config.yaml
n_layer: 11
d_model: 320
head_dim: 64
d_mlp: 1280
activation: "relu"
norm_place: "pre"
attn_scale: 0.125
init_std_qkv: 0.0282
lr: 0.00361
warmup_steps: 200
decay_fraction: 0.918
doc_mask: true
steps: 2749
Each number is 500 + 40 x the weight over its row's rms, rounded and kept within 0 to 999. Layers, rows and columns count from 0. Numbers have three digits each. The size before them is the row's rms in percent of the matrix's.

# layer 7 attention value, 320x320, rms 0.094, rows 100-127, columns 80-119
083:508512506490505474485520490431464475598535454443513488507480510533518457488474382460601561427468472481478478516491540508
088:481459610515423451494490504537455415465572457508501546491466473482511575483478485495532501505554537462508605489456509504
087:419531453535463519502503551521459469461552457459513447476481469545471455429443548462507469542488496468517462569547484437
090:506537444460523502458546422500483538507497437504517520480578502536404547477516545448478524520509553548495444534448498502
077:528539483521510461431564489484569519534476442457445564455529493463478479534571495409445509482471466470487487442461519428
075:492472545500467508463483418534476449494535539412473534482549540501498432483468480550482488528551508480539576467459486504
081:483462449482491368470396507521453470516493422491400539477478503509543513559536575473477497458533503471514465540510591570
084:530462582553455577513548510486524458532460513536542508498489528489530532534535472537555562509481524494521559463516494466
081:491521481516512559476497525557547568524535495473553496488477441460463503582507507460446438437533568542528489492474489497
088:497482543521471531459414475492495495489511501557516554456491556439420493538537546493517531548510510527436493538514528541
085:496490517500504458489441525525481440495480489500440553493499550550464485516467485538508500486476439519459526545552540491
082:530464462525507510459494455580481556461459483563508500459526467493522471493496481497499535438525520520474563543500539492
085:531533491547475562561552516468485585486483541475473497583522466564537478459559529516520514443484566468490453462542562442
087:480511582438519476405473525490557509400590467503521470539472511540450483446529512571451514480482463553544508487539505508
086:544476551427464494488476495495418469538529466556471468463552510512466536576476499476487492440494475467592521421496498540
098:537451541545443530517519456481541520498534512492520498545594500441471500455560572498479513486497503465528492530465503491
085:582571515495523496460601527467470451459534456567507471485432550481469487473456473565500423535503438463449540477497474532
084:442477527477499541525447499432446500488490458471537489533485493523437527384510508484525460523502476519445472476469445522
092:470472531490509468492531534513519474516537444525487484500556525527420517514537495499506545464513485540506414551484446539
082:515510501521476511492508469507538471477527566492497452540523524485536487507454500465476469565453557491474514499514475530
078:500448619540579538486519471540517416534501486539500476547500453481452423485454473546517501503557506493469523541484501484
090:495505428424449525449436477494541592502442547411556507489500518476524569488494557515521490443464496579456501431518514509
081:492487507485548557537479491579512437462500497538496479519556480550416452506495517523532554543509483505533545511478469513
086:431496509432531548458500490482491471509463518510437495513512510582518513534475476471520461452504443502467449557444523459
082:524546514572469456455555508524479492470507497531517416531552536484410480491486512530504554512536524430504496475511473513
085:404533482424540494446627536531567435553564462486563505518517464437483502453456494493530495460478540597495522477531588429
082:442481470544507487589477502532553495502539513528564411538548506457531472495482526459502467554505526560515529460540534512
085:514500489484499522422430485543483476547558477436520464459572524414450449502491575476519482532533496509498483443473475565
# layer 7 attention output (transposed), 320x320, rms 0.0908, rows 100-127, columns 80-119
085:516594477548543526534426476466479467465447482482490432567516514505487439478533495459427563497478512545442489483429494499
085:497541537493497499543475490516510487505574485523556533500532489469460490517473572534548507472518460469478477482539408515
092:508478541478557533574537520521546496500494467503431488468587505507519495559490453576503435518456486578449514507504464478
088:507449488532543429484452534536473507553461510515495505579549569517438379561443555467472457490513557438513438462490486477
075:534456384481541436512418525511476552489542454502484567454457523523529538434503516525531444539467585427567501502524479500
078:527487543451555505423499467487571510475510464557457530481523550449542473541531500550570543563472447475493423445447512520
081:479488542558469527524513470555500484504516570514539493478455544508505524534498465361488530454612578553537494510511403508
079:473485463453499513502481494466478472440475477559551445458522453546485522473549513516489515493406447493505460485522485448
087:575476454441489511437559498446503575465479470510465445493492529481571527504488531451509502495538497505498542465507506587
090:525520525518553493528520496515509542473546468552494541501520556493547480507566549539551497537444460518531528509464477512
085:512520473484492522483525463422498501497531528519436542512520392500480494473487462507501542456576453446493498550509478504
083:466448510518485514381477499479479537582473486558482500536428515466475516533559537516447441451502492516451513436554419471
089:475514479458457550549489504501493494442485491398474504475555579493485614529442403448553487445478493497489428523509518548
084:580409550453529536521474561497518549590517564508517487467519553513476490479485469473543466520473458537484512537519470429
082:516496546531485531535518497460523484513423432497496532537452489399470508471538490409444541507476502486499508560493547495
091:564508489425469447461489479513554503538529445537517424455563522496457458486487493542540514554523476523625431564523530423
085:485484550464527551588533487471484501529488496519459458539525473455537526524477517497434493472486508518491479564506485409
081:441576520475488408526469528427499515548522580514538501476487515568502500581437564452543527428490424502510561521537544529
092:489512524506507483512496486467464565556455541448497455521506504526567399494387523451533508530460541543530470530484453478
082:420441530577507483458564496462599500421521463534508519473473484518561546484474532515503494526505507533567499479505486505
079:446565521527552460476500428526525502558529505488484460501497493544471467541475519488502477508527513510485502496452536503
091:486452522550538583471512481559580519480536519491503501539487499517487481506487534442458503511502566491491469414487473488
081:514521490485501489472517493466597493538431406522526458516513518471490498618519473522520466500485502438507498556559440471
084:531539536522438529486450450542396522539458497499455442529574467476461476520450538526484548530595509457504494523400465532
084:505517535470426479607455509474558473454498568564522461478483522540427454573460506523555546504475564628464455503559481450
088:512462498505526487470493435440442490541527566474493501427556539403497488585423594466530493510593465560473517460499561438
082:605551536543559466493516484430468491476472434570463440493506497536482455423477593466531562549600490523486524511523525547
084:517520549481484522499484466564498539539558485518454556558518491535551555474519546518509551509576535514545513517542538476
# layer 7 attention query, 320x320, rms 0.0775, rows 128-177, columns 80-119
089:478460521525534423505497493502484436460543424525458476530499471437490520382448481482453552497487540476468571450506573464
094:482494555531515483516496500441489498472460523537539490468486498549496462469497501502487440525488518507543505586465459521
095:437485464485452537555513516496570450515649370451520480505552519498512543474504497440494557460479510558470453469451537451
088:480519507469486445499546480525558567573419522508480442459544477565487584602528519518552439469483488512499510502457488482
098:500480530596488559490496447529526499541480477496435528509482451468551473477513529535442473425454485481605462525487435500
095:455458509520521485532454541483494484576485475452542463548471480549494427440531549515517532492540475454440453491450540500
106:498430490454607453500500499525502441459506485475519578513516493462453430525538494460487512478442451456563518486499531428
095:529504474473510525477500508481489474474550513505529482488523456519555486515526504455493501489552500522450525457424553462
102:501457465550514471554500544547512512487488465474487592555446498468544451499479509547520500459459545479562441476531531628
104:462542513467575507477493473466480492512482564548436504463558407538535470577503491500504509489484471473454462518527505473
100:451481579525529480427507451537520448455487491473492472491493469516508553469520503488517492504495513549533458518522445503
103:479550475506511490459525566596452442385440530444538483522469526453482467464491512435428497483500459529501504493487484469
105:457462520476539499508488485499496474543492514434541492455556524486499469517465473515543526496550547513545451551517541429
105:465530449535430503537467513420519583524457518547485520558529504436468480479475514540484435430508541506474467533488448546
095:430453477484481457489503534490527510389522536530530430519478455468543486553493538450532487558432514516403598502436485530
105:461573524512545599472455536472574492498541480511526496473516504521442452509502448492482538484484505485565433507582529518
099:476527429472496495494549496457464480481441539449511374582484453546533480452493486470502495502499542470563423473509425516
104:487493496509518492452561420517519526472567539501576500502534458463461523521527569510506492411545453524546452491438521539
103:477566491527554503524455538462504486602466512464508502485494393450505524502541488544490541534539481449492456501494496453
094:530466485574550521476476596548539569413488521471490490535487466503459465491470514459514460530548478508500488524464450491
110:515525479538496437497511533563487403482537509448506507453529482569531541519499569512499502537470529534441543521496457521
109:511408425483528500519472478527510459563568497480496507474504482587527523587514466445440529516431523529483495498468564539
101:538483511525564473454506490545501511472539604480484502494490495564511562510518467509542485474474526514507560533510492471
104:504517583568538506472538489526511543542432538457476543533493473516503493433444538437486476471485456490480598551474505504
104:472527482525546489532466518533465598508489490522464460503457455482442501501508483532417494437508495506447446510494511465
103:536535445480490406468519467512511559527468511535470477551517524553455452507473548504495460553480532462564493492462497470
102:533531528466574509515531559452535478489524528479571542461494463495524480467523465532488526542504523527498531475519478529
108:495448436521558474489553493515479499421477528529485427466513560496491586509463495473544483470496517557535542458557544462
104:483540472541500485547448533616483555499515506497440436534478526487510499435453499506548501533510454496432445407508478488
103:505528502501461448467494476537497509505448497489458465462514534508488510524583516454497577457553468522414568522479450456
102:529496541490494503503533570542466481509488472508505447556443460448499482543547571540467466498502515483486487449546490497
101:423552497495406493488474489391455473501523568551525431507459524463511461416577494532453496499511515533503473525533487415
093:457528538520532484500473522536468498471518476480529460506523489468524519528469464456484411533513544562435505497494526492
091:519572482467554492531495483535497526518525494502453494541545468461511530482513494566498443494518461479510515506543439517
100:553495443489483447479468518456563508475505522435434458476540537506541448540522518585543413486502553552564566552529519459
098:399472529537510572495533461490479485456523482504513500488542538527520520452482455447469483435444537501584543532501647499
097:454429429486554529433441455523501558526499434523494496477515491526432489533491554590520470478425523472487605516508561460
096:470533510451488495537534488438537510466498479461523504368525551493527516538534482511504524466528490541454419502536480494
099:441443521496517510492451518557524452475548492529519472498436603488486474511522513491503520522440460476554459439505495518
099:434525534557542523548465494562478569488489503424511469524457486457501495486511563582463512492530523467543545415464495469
100:465439491503498504469500488473444492488576485504476496559422484434500467498588480495445451512442535442521637428474502532
105:519515472526554496558512516508494493439511496458529470562530508529534506518474443511583560546468481533429421440457529473
112:534428460491581493488472470497475482514420514480519535561501558548515442536428597523496419516554456509508481533464494459
099:496609549471437478510539480493510518529490507521537488516430435469516477492457598469498446543426442573441496463476464569
098:526484555483471495447497539473463485496434512485528534490506543465443531452455455453492563468473481483489562537453497552
104:538539452499539510457473503587560440549537439515504558580512546507476506499470504432549471564533515470380528555533477476
111:442510511490441456456515532420487557578500491491503483514529425555478535508479447603547512487557478454471485573526489570
111:553548497514419531545516433534514523495483492405424491443428502553422472490487500519529525491554569477559489546477530492
102:535479538506523507543503545503493430525515544487459418478616490521481466483430542507523491440563533481494484530514516537
113:571556462494515477427517508496441513506428511510586457513428448449542479505515515545512570441570527504511499554497576441
# layer 7 attention key, 320x320, rms 0.08, rows 128-177, columns 80-119
079:441530506471591478453518508575491486497534507426484528492500548551516530448519492490473528588426481570526569527504458466
087:483500537486453449487511507484548569490486463508453505566456458430529525455448418527476503442480502507474436409379611428
083:468526506556547479509451513536448473413499532565534486527550500488523482481494481526479477439487475534476546505486464452
091:491543424510482471485500470510460554430456514519511438538555585520548480510539527506423502503518481497517528441539428540
093:481500467420544557477504450508410515543499510530514489507509505513487434502480505391510513550539397552487532461514490511
088:485474470552498562504471454534548532446470450534504495487517521507492514502458509574446435506513456490433533474459535463
091:526523486552475500469526500493564471531501499460506440507506472527457541535498411478464458493488526547519444490494508555
093:524481517516433526458478525498466576521478457521500467552513560547520494553469488469479443500441462486419476448546484518
092:502492520500474481486562476479565452501534459475498485462477474460466490440459482549436454463477563440529483524556512518
101:487479471537466553532541466461494524540508532508468518531477453564539430522484507342531470546473499512456551378531480525
110:491583510538490465545492491421503473477380458453461491517491515486543513513524480470508586486464430465464412453543522534
105:430503488514503525520467424505478553568529472574533537481503514544551447478531441515535562565523520456491492445474562456
104:522474539471509531458503542478533497513494473544442404568573535562443531479479442512478522470488519441530481542476472524
098:475561588535477496517495450453466525519474470517488455391568438478486435528514483533499516424489458480521483462486459511
093:530448537552514445547415452518460425486536421508462494500529526498523432423456500479503525564557505476471550451563555528
107:515420530588555519453441515485527438509497502537447477546534506534535430451514498498561474506417514507552541499571500456
093:452485513512543476492483474514403457494517420578411530466513515532513519519553525526491491478514505547486493458589517450
093:504523465524536444450472469557441442492457485535543486542543568559421510510507523482465482451471525440421495518486502420
094:446510493550500493410515533548516520554512565537424491481499505483497578466545486495514560396512466484452500510431485509
094:406465502487431501552502464547511474473568504424532552524503528439513402422447479555559422471565508506480479488404465534
100:467551604529513491474479501553517462514435521431465442480500519511516484452532507557491481442561484447532500545501434566
104:476453474453507504513468590528519440453469533481415463500459493462466502473483425448460534480516534495512401537495551563
095:542532535549578523517442454441569444494455546465498454524497455465517441506546445410475509413502468550528472511522492553
095:413506492469504520494478480559546463541442519438484619506466494487477510433559568538507524508558537511481514455544549436
092:509465462515525528565508528526592529457480499492516462527502467504594582546522539548496530545443441510458534447479529528
100:474532511569509506534450441530578494477508517557516469434510513523499516501518523524555483466493540587497512512456471524
088:546488509546463535475476503529488469487492432537510523592490520566470523467483476510510510460494536484450555394444489576
096:412539526497515446472500531468502456427484478462580514469485438444537537470434536454483494518521552506497482553416547556
094:483585503496456460493552533471507457557458450480520459460479562540488472457466508515478470463482489482512443525530513541
096:490463492502478551480450499453483507409488561512504450547496525576544502539540510562526517527571483488480522402431493469
095:469486531502479541474506529417503491537470562533562481493427522483531568464561484472542507454533542450475400462480483493
092:503508534535482502466438526542522468562512427532546502484526513406471525529520500501533574444505525501455516483464469475
082:530480501452547524501423538524489414479513534493510509556523446498424446454574491481584543460516540488561496487518483525
081:486446558485489505455512490542615488472529407532458444511486446533515546477525520489516486493512507470478580532521521547
084:472489483563440437433438526435530435429522521520437534457503525480539499455455469497445473550554503470452482445529457507
083:464528474519565415551551577483493441511514487513472496458568413394462450626544476482533501439504560483501495494495557485
092:492448542571498555514515476467492442618511512469510489561532477499508521515531572535472514468511523463441558457466506514
090:475462530570487529491520524504392582522509509466440504533559558592544525476492395509483469507533487463452490524464548512
094:487511493466544536518494541515456513578523548463512496539465540471519451458484434521542499486523493557522500541480481510
086:511498551487503535489491514452504452450431562484506541471478518535498485494526447563495481442452563561487475482492485438
105:506542514554424502542466511474458528541514422566494492523457505538460530512454460494493461452506506520497455539483467496
099:550495442478531513527477551450479490494454496553471545514573486586498446510472450480487433531542446457485461511497408436
109:526429551512508456529533497490506486509501449512461431473514465555467539473513488560490436503558478522488513470502476519
096:472500501460451465524448510550500418467558498453475485509539531555501521531469536480456485438497486483558528504525534477
094:510478504538491539547462418534510509475454507478502538396450535495513497492473487413531532604531484522459475558587519502
098:529565513436478516480435504477520566529503487474523509482553537482434452514550488554506526524527480532445505567530547444
105:497493492368518487528449499468550470413510521484545534472503471490509547525464489441469527470459528447487557543525526559
103:477479491473579507454493534519497457498515520464496469475529496492473476568486464547470463476514492489540574554518477511
096:465492488476448483486510534523531527488478503504450469564566540557481509477488465396542513482565479511446530444519535536
104:527559496456447539505470441536558459536505562462536494509492489534521487527506507543482514486525505526432512454533435496